{"d_model": 192, "n_kv_head": 6, "d_mlp": 960, "norm": "layernorm", "bias": "all", "init_std_qkv": 0.0244, "init_std_o": 0.00338, "init_std_up": 0.0244, "beta2": 0.95, "lr_head": 0.00831, "warmup_steps": 379, "batch_tokens": 65536, "steps": 6121}
Each number is 500 + 50 x the weight over its row's rms, rounded and kept within 0 to 999. Layers, rows and columns count from 0. Numbers have three digits each. The size before them is the row's rms in percent of the matrix's.

# layer 8 attention key, 192x192, rms 0.063, rows 129-145, columns 0-191
107:471494482489470092422610576449470439519503498482445507457490487443558553556506548524513496495500539481501527453517556476476477523508489515523500457481521431488558517498541481542468485414405486507504438519555498510560433480462503512530544440474489496365504486474500450524493459492486497460512504493448463486509538490581456444478521461520692517533542494571504505490474504496544462493506522503551481523552533535525569537472576422556445430479487518449530544587463511518473518549487431516479544500500418436527511526503523563470508500562494553457504495493488496499512510523488500504
091:566461513524571759529442501506520578424451504506459523643399510609504466525570453451503477432495456487524485517436496494501568486506529539516473511572440520457462613509493528496493476479602515506502520511530486477375525515487570527476515506575500445503476524574432577501468538522464493505457505412511456527491537460522493538594452432511335499558469504504499478492530445467540480574494569513536513498435497456511427463525530455430472570483536472537543417566623457493528438409486561553434562484484448437529440451507463484449500491469483401506491555505478466497463484509515504553
111:532561492416482116530571567431498470508496495434429492480463497534554592531532497512503469488487547460414518451537577512452476503528512497491543451479533482526534478518549457501539462400465495506472497523518495519501493492514534515481496443471489479388494501501473454506485474508508476454508510516481443494499493474571484442509501496482806473541571505567539513528483483456550491540517521519520502470602501487502522485504512413522462423548523477466483495566479522533523541476510480500498517491513454450492475485479515548508529495524472519504556484497507525461527454547541475496
107:520457523518551939498470477532496546467522506512525519509518502497481411522510500496525581504500447525527476489455412474511554487498497482453500519509466520456479502528443505454464496549512485502524510443537468514492515499505488495525491554504535482606493510458489519521520512508502500534473490496500536491558496517493501548492496463429176475490462472471499482473544488498485569527460493484511563490445520526475514477480460546472510537465532469506483508467529486516461444478500558484462494504506515540520500488484463410499481467518512426496475558522504513504489535472487512527
118:496541470471494074479527531488502493562496517480494532491475515492530571519514513500486422448482560487371475483524620532490496526524498452509535484490510493528537490510485457511506506468459500502473506530521507517502522495473484513477477471497488500400492498480474467474475473502487492494524520503499476475478483495510525428507491504502864504510545496529538499513474499509517493493506495523486484511536523475514488490496508423499480469561462535537515524515462509542569533492502495493498485504480468440489470509522509551505515520531501582488537471501512490483496483495526483475
102:601546469457556360578448570489485539498450546464426473494424531542612497540571471508487472478446538470347528500450538484489534508560477499525549424545394534478455491502448408505487511464498502457434577541555422499475517437480565629497486485523492481492470467510418466497443456584546473459433528508469525499486548463567447486525514499462644474570536504556562496528533411471531513629494532501514485425495516495434494498543540432515428450524535448508496446554538495594489386439478514502397504434460454462459432445437433467474553530471470568495550505549449489439504421553584469536
093:466540479423543217577618540419542447464455490474460549461438452498599539607574522456475461504513537507493562481543550453507460480536471539552558451554451484470475551453519423510427501401428528521483471570499485544464485533539522481508553474482474493403471459461488468570475444543545485482490486505464493568457516423572490477462426466513654464541500513576484552502545441426515507560559499499558554463544492514498521588552558441536429429432515459541540447607539499511441486519524483521488552505521458424563469477483482499465504441533440563526503433534501477501495456516530447527
086:522462535489525528580576503473507487382540458428466574435477443515591473624553518520487540546533506456453528488536460393491513476520514555486595417510539473426496513481495446475515491469463477483544473508563495531449498495497503493529508519500513524471501508477457475550484483540577494495366541509459527473542583495597459505464466512436308400512500459609482534501557519441538661511487549470608500461468495509503560597525552473560407431380569474493487478575530483539427408462535505534466621499519500487573438490455503430386448467537493511454480544529486558490501494557544474496
092:527469523503487485483521435522509523436511469466476518358448573435527428564544540520507455479510536381472395542473539485527503473543511583517478435559449453415446483474438479508426418528522473492546457468522627516435528530484499494518471570561481541505511507484537517571505501563558509503381503455493545522490550453524493574549436515471417453529481576500531463495579533520499663509447530408499529538528517504460510502508537529511398533494582453454547420510566545573465482372498528571493588476502535439547347444495457444402487534556604456500421513464523508462476601477534519448
111:503453528537511939501450468559502519510479527544517495522531495501469400484485493503498556506495470505535498522439409466548532474488512498475482532533467529445455521444457535453480508553535494489503505487473478496457503516516487482520517546522515546648502521498495534551499545505511491537445475461520524518523520516484494537517509506468214489498433500450484483475542490466483526499475490466515521503433497498497520500507479566509512564476508442511475425459536476496435457496497547512496508505516564533475498490504455428493481496451519461490445561519493511514492503480468525520
096:496450525540470862514455424516485509420527468544512499519546462491483388493494466529518499574517431514574494506491401449503485513476505535482500533528481529459506515499449536484493490528518470515525471488525499489455496498509563490503498532523478510582551520490491538501525472505480466491461490523500565476515538537492471553518500479498158472433486472503500484496537575524500542521523494503527488496480461518534520493515488552525555526397527506444467514525564452487444466524497469511520517503523486583529554524473490447513492452505501370499483514474489541531494506533473499583
107:430467502563464750455511487509494413507536498541551485472598469417433452507442563526519595544562486508663496470501410516516504513480487500462436520493516517449506499495512562473412488496464502498563444476481512497553463515494446417541527528482454555566518510455557531558541507462450488527497474500475510511523525535480483512498515525487231510478466494451414469441484539529444517409491456422540473566499515543558582541441502578513512522431486487449483542453484526440386481561522479519559506522541521551527526530528541497482432483511535429455457536491532521537512605475448510495
104:473577498546478362513578468535489452498528513553385498392539481476534461580519474530505589542514511480590532465555374493479429443524438598462501534513496502489528543446491504503466524414373464463484454507451513556546444503491503481552586484431514498518482426513491392531585502568548570417493439508471518600469532446559531510448547497504497530540559512522416526518499415423513487495504539351618505515493507501452594551492580563544472462455572483394550553545486518475439469579452505500509485472501500527588476517417585507522509471519515373533489538466471540483590470514457524478
101:511542464541583549553482490501488428553477537570541511476557428513588463513500556506421632535472474617591623490478449532500504554507459470505457490560356603502483586462514522477434586481336552461478482537466405550539484483502552508556520456424539481584450452430488484552537481580533518401499508452454521534433448467494512450475529488472464584589462456475492534488504393463497415554528403502515505512501525530487547594493480455532520348435444484535538515463486454496411490585495523442485526513512471549519505497503482586519515500495467582477542432514522451533532465455465456535
107:545558459418546339487390522486514561509473553509513467553392543527517537443515483503463382427454557480434494473474523626494502491511476510512454482550462503527528490572492478589469441466472552491362495540474509466504561467461524507471411461528507459413476477535510493479519554532489552485621513494512483514466477460504585537561479483511733542571506520482518486442461436544522442607491504516433501495468518499455442447558550357458518479626438488530525559474500507526570527447469522469453504477516488478464475477511473608531537534451495525561575505510449489400509493474545499450
097:449477515504430483479513497572481466596494508534531415578604473449410470482417513466500476464510480496657473597572439549579445514517485527508480532492564498563494550440570513500546503534481523521463431525373506516468562574601473446526555458536527527475472517518523500471523465437405527519458426472480498507458510509440482521515501457543539515389449497463438513451480551482410455422543458525548509568512492514597531480529475569509598560564517546527476471482474532401583567632436458454548463510590565490458602536602507496617565488478468407499443451491482461544499533461465498570
110:537456511501532968531431479496497555447476505511506500526519494529459439495491483490501548513504462525560490501483412459512517462488468510488471517530466512488460508525484547483489472529549505509550524482511474478448514498502526503510508544512495472609521517519485532521506537486522492537490507473513511522529507499471494556534494500472188470518465495462499479495540491491503520504498492492494492456451484484489460506538484555467548543451508455528461475485538473497444465461526547527484534514510542548494513468512489460465476486465507413508502530522519499494473476490485532500
# layer 8 attention query, 192x192, rms 0.0695, rows 130-146, columns 0-191
083:584546569533510489526475499455447511490468559436382491539512527565475472536503486492583427447469560484487501469489490539486543439549470524444500460536620494547493475466510398545570477457573435544477571558548533441487534474515552571493470435468466464507445591479515521461481475498377479489531443532482489368561577522584455523603482469534487418485529508472522409568489484469551525520502530523519479354459542433453506475511527505567508486530555441490565452541491457549628480526501513541466516459412505486432475417601473445390516472605553497487465504527408471433456438578624554513
126:522499508563495519525496526579481465541448515424458521477519468506550548475448475515515530466581492419554456430476431533563516498510540498520440536557569417405529452472575455547539452511536478426424444431463472506431457541442580502493515494411488508541499488479520514418505485433385471515451508528480426459501545554610537583431468482602448440483489484420462398572497542453557451456511482441486489481659529540532557496501593561561479499550508438370442551573532472485534574593482447486515497547509534591427466555488586489452521550587599527404541537506447488492434555502530501522
109:491518542479562504513388591441500543440468510521442538405461562513521469561597498392604477542490558496449447495503514424541536515577499492464613447484449494558398484528512448453405539449507460445443552591571455486526558520488465539475482431501538470497459569534470473510434479503532534503560561482451584516526523444618494477527502464508501480591535434560558507502585512512487540582528583549558476411406511464471451509490552488527454477462538524554521488465480525530456437479518586504472561426445507508457468404441390419522548478473411494552536474597443539378530406533529473464
144:511496472494490539470472488510457472562545510483592537497541473441504528433411470552415559439528475449584417539425438553553409418437520475443396561453441488462608487491471457518557452575541527520497412398394493551515463523553556421579571557476471457560536520485573512454530494454467519545497466492498470508482431555451554570530425531491486449426448555427421508494477471531484428470466409449436581507564460524495553439529476548425546498585516485539481526530506475427558480542473468431611456583521510463520471544509564537530484533588554528513486456532530496621485595410493503583
086:558555550533517529550512524513453554473434569405447545457525489570521485542531488443498509455466502405511450519505448509552549437553571455425547471542572452476540483452579445483517483461616485413412532501502446522467529533484514564479534494448512470546538561460448531434442404488455515528425502551386508389509529471610461564421454445558479412532541462465519464615491540510498432538537524476505527396538537485497476428447496568600521465545558472501474498573499523505489446499476452482474530501431532601392310466438506500497605545513536522507486445565491530454447470529528553549
089:499575541562509505525577508557430526496391529487415508470546467568525499489515493432517514464454517474560477487533482581597520495535544497518531540597642422485557452473522446587514515470481559439432547545596499455468496527474465522374470491516470474534476496477487468414468417486432531528447574493484430513479506493536371522503521447595483464493528476473467390485458542528579437396599504416517486474513549488542537497460574576474509503521549477402475563561445578540568549598455374590491513482506556571516457447514556470406490490518487486497447534489458506448427601506552522487
081:512601562551536505523524525412492525454438491447436561451530471520544506537538469469557500472487499432502433406480452541523554554578510517535548460593588417490477515508532452493483539416491540410410507572585467416455522541408483541414486500473484472534465546490432473479440401455502499546504516504438512532531532490653378517469543466562489460581583462508494395565546569478560490447611537413538463481535582469503531459460563509591474469515503459429444526557485534549486516548538463566480531481424523594481406451441488459456565530569488508419530520545476502400488563500543506494
087:515458569435552513440575553372450494532498530519587597463514515403491506548545457514529516375482565427518498544448466486434468538544450585498543414563591471461538588480443414467454510463531527499463483513502460472556554530537474517437509565536496481510532572496453481525412397431515509580507516501432587561519476413579471501497504462545503444509502562467492373549578573454501523485422446480536429456474529496541536491494542526512478489491546495488495476572450534559479487499507546491511567440373470489496439472499420502458536538620530485391466468593399470475496603471603485528
125:514478513461551508464495507436508544433464499539452512503483558522471448579615513414572459513440567543461565564544558490499499495525502512389598394529524554526442529466459508457426533451525459525533601576571520541554549474515370578419507500565524521473545516511449475521446500575544508475515506549489549534511483433516474435521524489488498541569554463545541502544535498566478562556513547548561521467382481463458423454505440504500491508439525496562526393440448522560457457432546580535434502432436512492483503398439373457505516435464391448561394479566475549424522414524506580442
088:547545542521489499514476501475671565489424473508482471504438508543506527502564575532599500546536452492484627397530501402453560523517380547560586494526483501516436497532544472525389559371453452435536546527486478514499587510492389516474486476489537504474381510510448539511511553540527498488476530461532517515530538397618486476512565463489523510558534510556531494490488564420480555516498572488520398533456573459491463576454423460584438466471497453446495515464513507526482510392545522430486552472474595560461477477510460450408571513433457586481545549535474511427469418541478509438
098:427473461480533480454500493404505399500526460591557458536540470445485467497544485533569496510550447561498555445544547421437512585499464495563509489506453489553477504545441616464393518479366556557594479546574566495504526431477496460483421542570478454459500469552479490532445531459546506483548525445516528617460518489430493423562520511454505565550550491586477525405479526488521585483545527506500470591463505494547542626518507462445483512435403546464540462458492504522408569477564489553511551504578407485614641503457445493510460473443429395496489502473540479515582541495457466449
105:435432483464544479559636543538544420483415542447463532490582502445438470526439480432512528473548523528518536438582467447493515550527539508533556528512626441545454501452545510527576486436458540502481485541482532548504552485499420497417447506467512485499478490479544504457448442547451505448482552549447506573506593450543520476395521468582493534568508479473480513503507633474476533462521547447560442510595589455651551538488503549602455464492464419359434467544444469485420606539517464609507518470524508600511495523440554476506508476486484487499447456551513465476453570490498498370
102:478513460546490493545539517492466474483467520462456498564614499548435466455475479369538503519433471545480532551570502459570520488534537353528512538472542415602528402438560561527522555419498536480504568553600477551456516528432421501392419489541503437521536492557514491418447475494458553481477565530489450516459422441439431514455498469547491512537544462551543584436373480613504466487588524528476554500438557478550463491493449496472508512485470541501526497464547564486491517479511425564468462521561476582524555457488456462451514460398401506656499503473597474517537434470481563418
108:542426524487479505591492542536520576551461646472562525586535560544448476491388459524432491485456557498489448593422495485529509490574503429491442597501484489536496498431531437432612522549530439515482472448480441577494506556641559485580457510479499470504542567454534489467518450460412471520490526483437491419475512548484634554479403504480524466421481548507565434510462469598509511549390479583450591483599479493485463500510449557454523542533535554461567468582537522505567406485479451460535456555501448454392527557544532495486515472522528478456505388453486503536488479496550505547
085:525473404454485527476540451554605532542493457503518496540461458475453492534527501522418523547563470547517526493501545537507446446490431559517474550473453515588482504515455547530512406533447533553554462489459630545563465516553390446515508493551475530439460424490529514530585604566540513402482464477624463572511473451437503419609521486474526625469483565526460581425475434441521525464482471468540464626501474521437480551528430480430491576452462505516507485433522505407529536463460451498481463490610527477574635552596521554495438490452511471570441485436556503539494509460433567455
127:516525520517549468503463517491449560438482548507447446499433574581564458516623545457580429517408540539429506529518520497496572497536509483506551435554602533502396529505498480486465568482548361453445612569612416454542484447449546594438473446519511528478516503554457490503488479520494470491540537534477550421478582465525475440527520537507500507547534464541585454564526468518514538578497565559551509465368470496461420500486557467531495507452532541515564491475541502582517441434506614512420534426423493490442495397501384443522489506485493452409498527526456544388516418560568503503
117:486456589450493500517520559497538570565410601491529575497540476444456476523449451515437507446493527444552456501440478499573374490535475552453507586602506427499543499450474428531511537526476612482455425522506569519461556585571445458432458506513473517514477510489500537459473432460416523559458589462467469602488458438552530574478483446528463468440440583463464408441509497502524499450461434473508431540640541453555567462502463513427485486534556476420490507560478561530589519588450377515572487499461588539488463519493491525445551538563459508509427383543476533458467567483553551522